config.yaml
head_dim: 32
vocab_size: 1120
hidden_act: "squared_relu"
rope_fraction: 0.5
attn_scale: 0.177
parallel_block: false
init_std_up: 0.0365
Each number is 500 + 25 x the weight over its row's rms, rounded and kept within 0 to 999. Layers, rows and columns count from 0. Numbers have three digits each. The size before them is the row's rms in percent of the matrix's.

# down: layer 8 MLP down (transposed), 320x160, rms 0.193, rows 261-280, columns 0-159
# up: layer 8 MLP up, 320x160, rms 0.211, rows 262-281, columns 0-159
down261 101:503485482517548536487452434485502501459513508484504453517466535510522484460505468505517546491448542536495526493490485503489485504465513483515488526508508482463483510505504545498463463485502525518466476499512505469513455508478519500520485535523485501513511541489507487530489480461496489453482501489488476497513514490527493476512547515475492495455497485518499513530475518441528497473465487495445508515510480495467548498508522495479494522516507461459548499520422515529509524493498533
up262 094:504452531523513523495484467552511500509469481483529533471513488501518478535533486489542468507521522489498511498513470485497489513449516478504463494459559524489513493507472512515493493520489477466496483501492489475493489523488477493482507486520490496511541515539434510503451489474441532519500502507494533506509492512510518464477481499512506518527497505470499501522527502509497497555487504501515467558470564518523483471519524454517453524479487489421458463466513485506481526451499487
down262 095:481458533473513562500529500527505511478475495496535525471531520488472470519540463490511502492537484505480513502495512473474509541467467473510494519497532500524557534529501454491511446540500483501472522515544472481501493473511469513522491466469466445555496560531508509518534485505497503503492544509458524498510477482514473545460502490516494487496483556523480485519513521468503477517519491502482453512452519510551501531517507507513473531492491538504530485502530473501504494498511508
up263 124:539454468509509506497463531475475523475511512525533487507519468491475499501524537495498529477496450444477494515441490472493541479504529455470507507514461512501480482484534479484495482449481470528481501449501516524525511495503484466496492457491493539480516500523532465498499518512555500464445483480453469516490512524506497526494505535482533490515515540509531503511485469503498476473475491513515532539484506505498551500458473471496524512459487496473452519483476489463502531466502473
down263 108:504536481490553487527511497512522496505510474493501537495496484452485505463526465500427485456538487519496479519471479486503505529488499491499509503495491515521532527460488476470471484497516463507491497485517510528516455520523466468471545511500521470471482509519519461541503492468516480532503522503539536459478517504553503536465485522471474500498540572535518535472466471521508506529480513512546480506505504503515509509472520477473528505454540473494518531469507507484464531472519515
up264 084:537518514544521551465480477530462524563463509480524465490496470494459511533454501514524494484496507498474502460493476494500515491502501472506539536509475496523504480513566460501521482478484496453506517479502538507486518552506542525476487515514496483476515533499493460452507473548531524509535453518503501483520474499483522479519514516478499535535541495482488495535520499533476530504488525511498453517537494502495544483445506486500471476503481467514500479538528504461518517483505500
down264 088:525497486542498529507525511496503506491529515533448511537480480465481531478522474539490506516504490516481561505513481513444536500520466527472536488543519482469504493524533460524544486474523501485522496495532507523501481459472498463504524510504508507493494519560512452449504494484481512458509445477498522528463498512510435518509525483518462510503513567505494500458499513523482491504505474555476515475481470508493499461486520482494546521466481534499510499479480486521495502509478486
up265 092:502514486497484498497471455492476502503494465524534499463536522567490539496525502524496499459486505436473497511491510447513470529495499488521509494533504519513472455508541535520475487439476507522500496494522481527494528512534538494541512507496488473478517490522512548503532482499501513502507507467494490496521530450549524487490483467516513488526544486471520515551557444526506503431516473485464476523517486512509485500525513481509466522534480475523476526471484488486471512493492499
down265 096:511498497487539513498491504506539519507508532529474504554486477499491532485509445490469492491499449499503587505545517522482476487513512510506502481568530494474515483501498524565479476478478487475496517476540461431497465511467506478515516494478490552506500525509517518488497486472496469490495542472500489524451507479507490488528472534511516522506512509491491482500483536476474493500501457520477522552489476508471509487512497535473506506547486521495545460543498470504458509476521519
up266 098:462469500490489469467525471510532473543519492511559469519509525521507530482458472474556448535511490504475486508539507503512525532480447513501439491491494459489520478533486522538487516513453517488480496518502475479500508464506510468501564495513473468507471484506493496478489470559495514493515500489497504525534468499495499514506529463540512505513478491503484522534514496494482507528497482506495494500529472504446494463505503465520466492533513477502495494475487511511537530453430466
down266 101:478524499523533467502488513496528527512502486463487516494521511499465483498532458518471520498491491510516553504504468525493474507536475519527467537542471517477542495549483504512494481528496494512477498529483549479487554486485471532519492508502575447478458461518561493490538498511529525461485513494479486458504517453500503502523522540494503486536470516499456511527455496489477525536494511510517488511480520517488507525462497540494482488475474483507546492516492526501482524557502522
up267 083:480452538513501518475502503531503483536481502523521448516525501486513497458560494495472477476497545486516496491522497473499496488536453484502455507492514469498555491517522538475528474497508528526482492520506470517465487527528504534503524542505507490472510536504452507491453478444502467483511513491517515494508504496480463471491515464487487501504484472494509483475505507507499463508492480534522484564530462509463544468498526443530457528490486451479510522507505462457511464476506485
down267 089:462498484513504457488505464463487490525475512499474501525516509494529467482499478508514528492496496488509661506508544447483499480490495520502521494495526487467488501556501519484503505478476443535533516474505467465514467478492495526519522487516489508477533490516502508459525488502502502509487467481467499516496491499478474462508500463510516471472538498510472518471505486509543499466503491492494531485489542479508502472525533502464527504497506485495490488488492502509516546542492511
up268 115:497466486475483507517484487494473479494473524530477520549502498525534520455533510510463502525470558525471485464490526493475524496496499504504495482543493519510445485486502496513531515459491490480505470552478484505488516494461530481499478503545512511495531526513511509493522502482513494510520552488436486466498497507502464522550503546526520511454502456479529493487494485503483428495514475528491486495501487508499540515501532494437522542535503520520518503461511483448524542495499459
down268 116:509546514463497518510474466507476507512520524468497496509506488494509500500553509489474490497523532514529467512494522517534500495530536547490468478530514473500426500517509524522526484476517454517489488530520493539465478480498515502503510491510540535497492487509497486510503541511463510460508488520514516496460500491511507484542514502500545508485493527491483546476474516443476576506513482523499460527497517495518487519512448523516530420456539490499471455504504510525497467516532464
up269 125:515489438518496449498490485521454498503490486492523519484515428488495533490534490486480470500511501526507501514473505485515531485475498516521505542484500475535523545489519457510492501519466520481482507504478487509535452484498482525503547497504497522468485521508463523429540467525548495514477512491506505542513483509514526470524534501505502463501501528475486484502484504504451493449492493541454518502573492490506517492486519506461486477509518479505566508505537531493483540489483461
down269 120:482515524532485499518500469476483489510492512496525536487496469462480469509497505520521537533512540454466380511547524492476484489465508524523509486521498492520487477452511523519482500493461495497509515476553482496482475498540498472430523536523496539471536498507514491482487507489501499488494468461470483506491504504456467480509493488534558517505526499487483506519513488468432509497476477508479491539498531544527506486504514528483509486537507485463499498518496506525490478496497511
up270 095:553455494479499472509495497478535456529520504513529472540506475507518524477505492507494493501541514484514496510525441463480545515479520500477498538513486520476429513467491530536490496509494505548447515487497469498494522483530503508486496493470515525515496504498525474449480519533466456482512490491502496481484524485460485502513479539482483547518498506458518466455499439519510519506486439504487470540512483505462487499464502491445486527504540475475505523481494483496510465477467480
down270 096:538496519490514513483439508490494490556489481508516518478485498492501477459521497486480491527511464515533525504485505488475513503519471486483527532509467514490540537527525483545506502508492511502451520495498481475477510471563488561477527516478514506528507526466513466485537501511513488469485496519511534516471508497526517539494509524444536550547542527485490483443483515529512492511463504490525524506509506497467468493563478555479532448492484495502523486473477484522524466515507485
up271 101:550466493489546472521498506538483488533471526465486489507475492504519500504528470507475494512478530489494496488501551470489498450525472481510508585400521465465455507484490460486491508513529508471488510497461533493480495495503490522484504525521493504518496505495498522541421480536509515492504552480489479489507475491478506530528530496477517485506494532515495499507532455524489496460515515499503484481519473512476513482518500500501510482528489454456535498478532495474510469532484483
down271 100:502464524524484571495474518481497487511495476488505533515507481510434488496532484478488483523532458465512545496518490586521489533458515462503473511479465504529501507493473467487543454535474490528462512544489530530514496506493522510503501498495517450489489481513517522522496557490533489506481495496486509505497492478500491512491538495476454511501554507494466483490501495494494526499530542505488532491498495519450490498477495544498508481458512488518505479535477552502470517507541551
up272 109:493460509515504487536552514481471469490496503498507541474500535520565510538503516540550517502461481535510489498514543498508530478494531503518479474495489498510497508509472544497484518509552462550520458476498466473454516459484486555496517445534519494481498505511511491503473459525535519500517512529468429496515474500465528500516513518484527466536493498465522525512518524514502504496525533529503454515516507526548486481504476489516488501477520497504479496494482507496509450521489541
down272 107:492486518536501498477518529481529492502511466474497475477540507452497520500502500477507545468493506523514510500528502561504491504509479500569482505525469515490460536508484514488459479516489536521481493532504516510492532486466484514508517500499492456517437498508564517491505560512522527479518517516473495475481485449506515525498548512504505509531524488544471498494508512527453496486492525557489482462483509545478540508507521536501537472461523514521544528544471505464501488473508517
up273 113:463493526494458505528477502495479482535525515495484503479492497466516499493506517498523525529515512502532492538479501490545532492529452475482524521491496502511515516495516569486521515474514499513514487527466496494507505504514463460549500500491509557541541514531492475488514526500515453517499514493462488513472512487473466528520475504534504479562503457477480494511540495521460475488517479475493485516516474479518503485475498427533459496534524537504496462509483468434496487498522433
down273 099:483532478518507472493524502477500525469484524507474514512473522488523490457528520474473518508472507529475590449485467488519498494527490472524525486472513515523510516473528510454557504527524499501533488519424483531507510488520457520516478529516493510454472501559510485506540515477501504497494503522485506546506471480526485563495492485501477510518467478518530492473496500510513527517466521494495492534479519506453463514496497467535510459464475489524495492453496529488468522483491505
up274 116:529463504542514522537502491490465511488490502453554436593450470500476489497503486522536526525490458451489504531488464474530499515486499454515492514505499519502494488498521464504548540506496516479516471494485472504480481545487475481543473474488507489495491515532504511515549505498504520487528526513500489473480502551482491483523464513501485475530486492471513477505510492533505524534482501475471503502526520477522528467447521519517491506537519450516515508510510454494499539479486516
down274 107:525479482454498490490505503537481525481459509488482498549478528493517485489544496534542517496513447511554493491508487525527514498504527494465457536502518455524503496507547488474547454535528556520505471505487497508494470541517477512494479493494510482496475517534521504537490469521511520509487539511498470454526499502453491461528494489514504490521453487516513513493502536512512495539499473495512499491523509481509479507519485494453527479522537478555452537501508480483497441503468446
up275 100:502472529458486500495508490489511503480472536452517496479546489546498529512492512535511458513509486479476492533497491527538463520498515470478520486481489529481511476435487490504497492512524502486468498511490534543480494515512499516511510477503519518503559500506494474497461525471516486536489512515512500520552482518519482458506481503552488512521495478498487498519436506494476458490558515486450519502533547547545469457544516459488510544490481526488526491494474490447499527497479531
down275 099:514489495469469510460499507515474505524467511518489483517513511505471474504491515485469489502548494495481499485466505513533491490545523490522535522483526456509468489543529515496450512524480474459511553519489553486526497514452502544535485549464518487515517521458495536514491515467513520516477535492521502496534533509541532546502505484492522516516523440463496485522506491516520502525431496489532533518502510552504499536510512516513459518490499494530479555473470490472488514504456511
up276 110:545482485538475518549511447502458492493542518491534526500518502550504528499449504511478515557453481524458500486464547487482500453486499453475498510481513483511471478473478474490501480533513492498499413460511527473490489471471516510478540498516479551489545480561492508520526524510512512515508477471482509490475479485508503501527488534513514524516459476509536501457478503481499493521465531460466500523491487490496522487513519501516513480496502500505499459473491515523526516498502475
down276 105:503495483482503482500509488543510461499499507517488482471491495517513462492453509462523515504500471497467517471515513504503531489517522535492528533508547491495504469530497479504466503588531512495544484530510438508521519540518486498538507525533528525476516458435459526530481538499514462460483492499518513488520496438548529499488528528475530525492484503526488510519468541494498497505475498493540481512532533511488491489507501512538535526530475533488490462526486507489512522501545479
up277 089:502511497503475516461475470481476487507508485482499516505516469510550515512526487457475513507428523458532489518527477449501513537498488523476562492492504507503519508514475492549494530514503505536509450481515506502474530495520552529445508466526466510467504529495524484500464523489508517507494525521541488519543528498480517476462492474517522504519469493520497510523518509524496469488448534538456503491485500508502508448466506511503517472534484508522501465514455482475480488459478439
down277 091:443517533498483536513471525522533465505506555497512514504487520494512496530524498546515496530516483517444534527495511505473492531541484534535499525483499519531546520467463512527505478510533464486474490526484521484450545475495469503543509500500526485493519498452490517481477535549493478480486473482522473521519457510494499487474449499525492496489514502513500489497519464491451464474516522507508502489499532480492477465486490479447492512504511482537493496510442544535439492494494480
up278 097:503484485514460517461493472504476523531532469465546482505460457513530491493503501456512482492497506504465470561496488486486471460449486508523515467532489486522522506532541539508469481531494548476498500501474531513470462501534524477480500521516476487496531514539499536510489542509484547524533508511489473522538510569487511465495514499507498485532464510517546450504507478546518501453496526524494499501553503479487519473512488507502475536502492531501501505504549522491514484486479475
down278 098:478474532507512516491497520497500502480509503486491492485484494481534544458495503495462475499488477472504510509499475479497472479484491510534507469516513544494525495515504510540526545510497515500520512524521488542488525560478552545497487513471452505480504453467495520542494524508507488475529509516512503501516511527487492530471507488477450508502515523488518463520458529448627496449523502508513498533497439509490513525488509524493490497483507487517487492500537505496528547474487467
up279 106:477506513529551535509489494496459487517441502469482484485476477500482533487500520523512506535470508490492504529499467496495505566470463458521513497507520462524512464517470542502444497442547501485482477440535526507457469531500528506503488503490474522473507498513461505477533495520500488518490466473483497500498442540494515429524445504479495512505471521505485500476526477512515518485471496508504523490507471527528516486535523478487515533526461472510497485497490498490484543489462486
down279 104:484516462465542526529487525511536474486498495508452486486497511518492528545526498487479483497459470519489429523504458473499486527500459459510479530487496492438509496521522519524461488459484528492485455486501476484485489496493490524519508552488422558497470491488467494501498475478505491530513484518520501500532521504546460488495479517519513533488490492506504479488473454530538460523487457521510506493498485477473484502529482521498495532480520542527527468501505485478551525504492472
up280 105:493458489594493489511537508489486485535492490464491512502509462507473510477488499502491418529513506499476497501485512464478502490465516524513491509529536476507503523461521480535510522477483505505505502500533549496496494508505519545521481451483497489521485503546472502471479519480506489531479470514483476525477528512484482474504531459494493517482480482492548488521539465514514474504506539496547530523501475510501503463549536441525438498527498473516493519494558486497522487495516471
down280 099:544516522473517466488490517498504493492532509507479513465493495452462538500482480504558504456488512490454501567520497530470568519492482489500465470518546460457470544498490489520444492502511457533497512547494524473506509482487537441493495497493475516519512475482522509475482536487508539455483489493531515523518488505465516550499492484524485494456495516495472509504487504493517529495468501501498473496545517519517545516510474500500490496502481520538459517497505497512539497470515548
up281 115:506456458522500500501528465491486519527495529488498475496484507506501531480501487486497492493481594497502486496521492472495557476510512477507491515452513516489511475488483481484494486512518482543506475519516499499447485518490484545495519476471524500521523522507483492461497572512488505504476502475495508539503497550441488470500499519500489518491472489485542518502474476468503467457541467448494544503532441458483544501461526458481491495486503510494526514493504467513474543459498468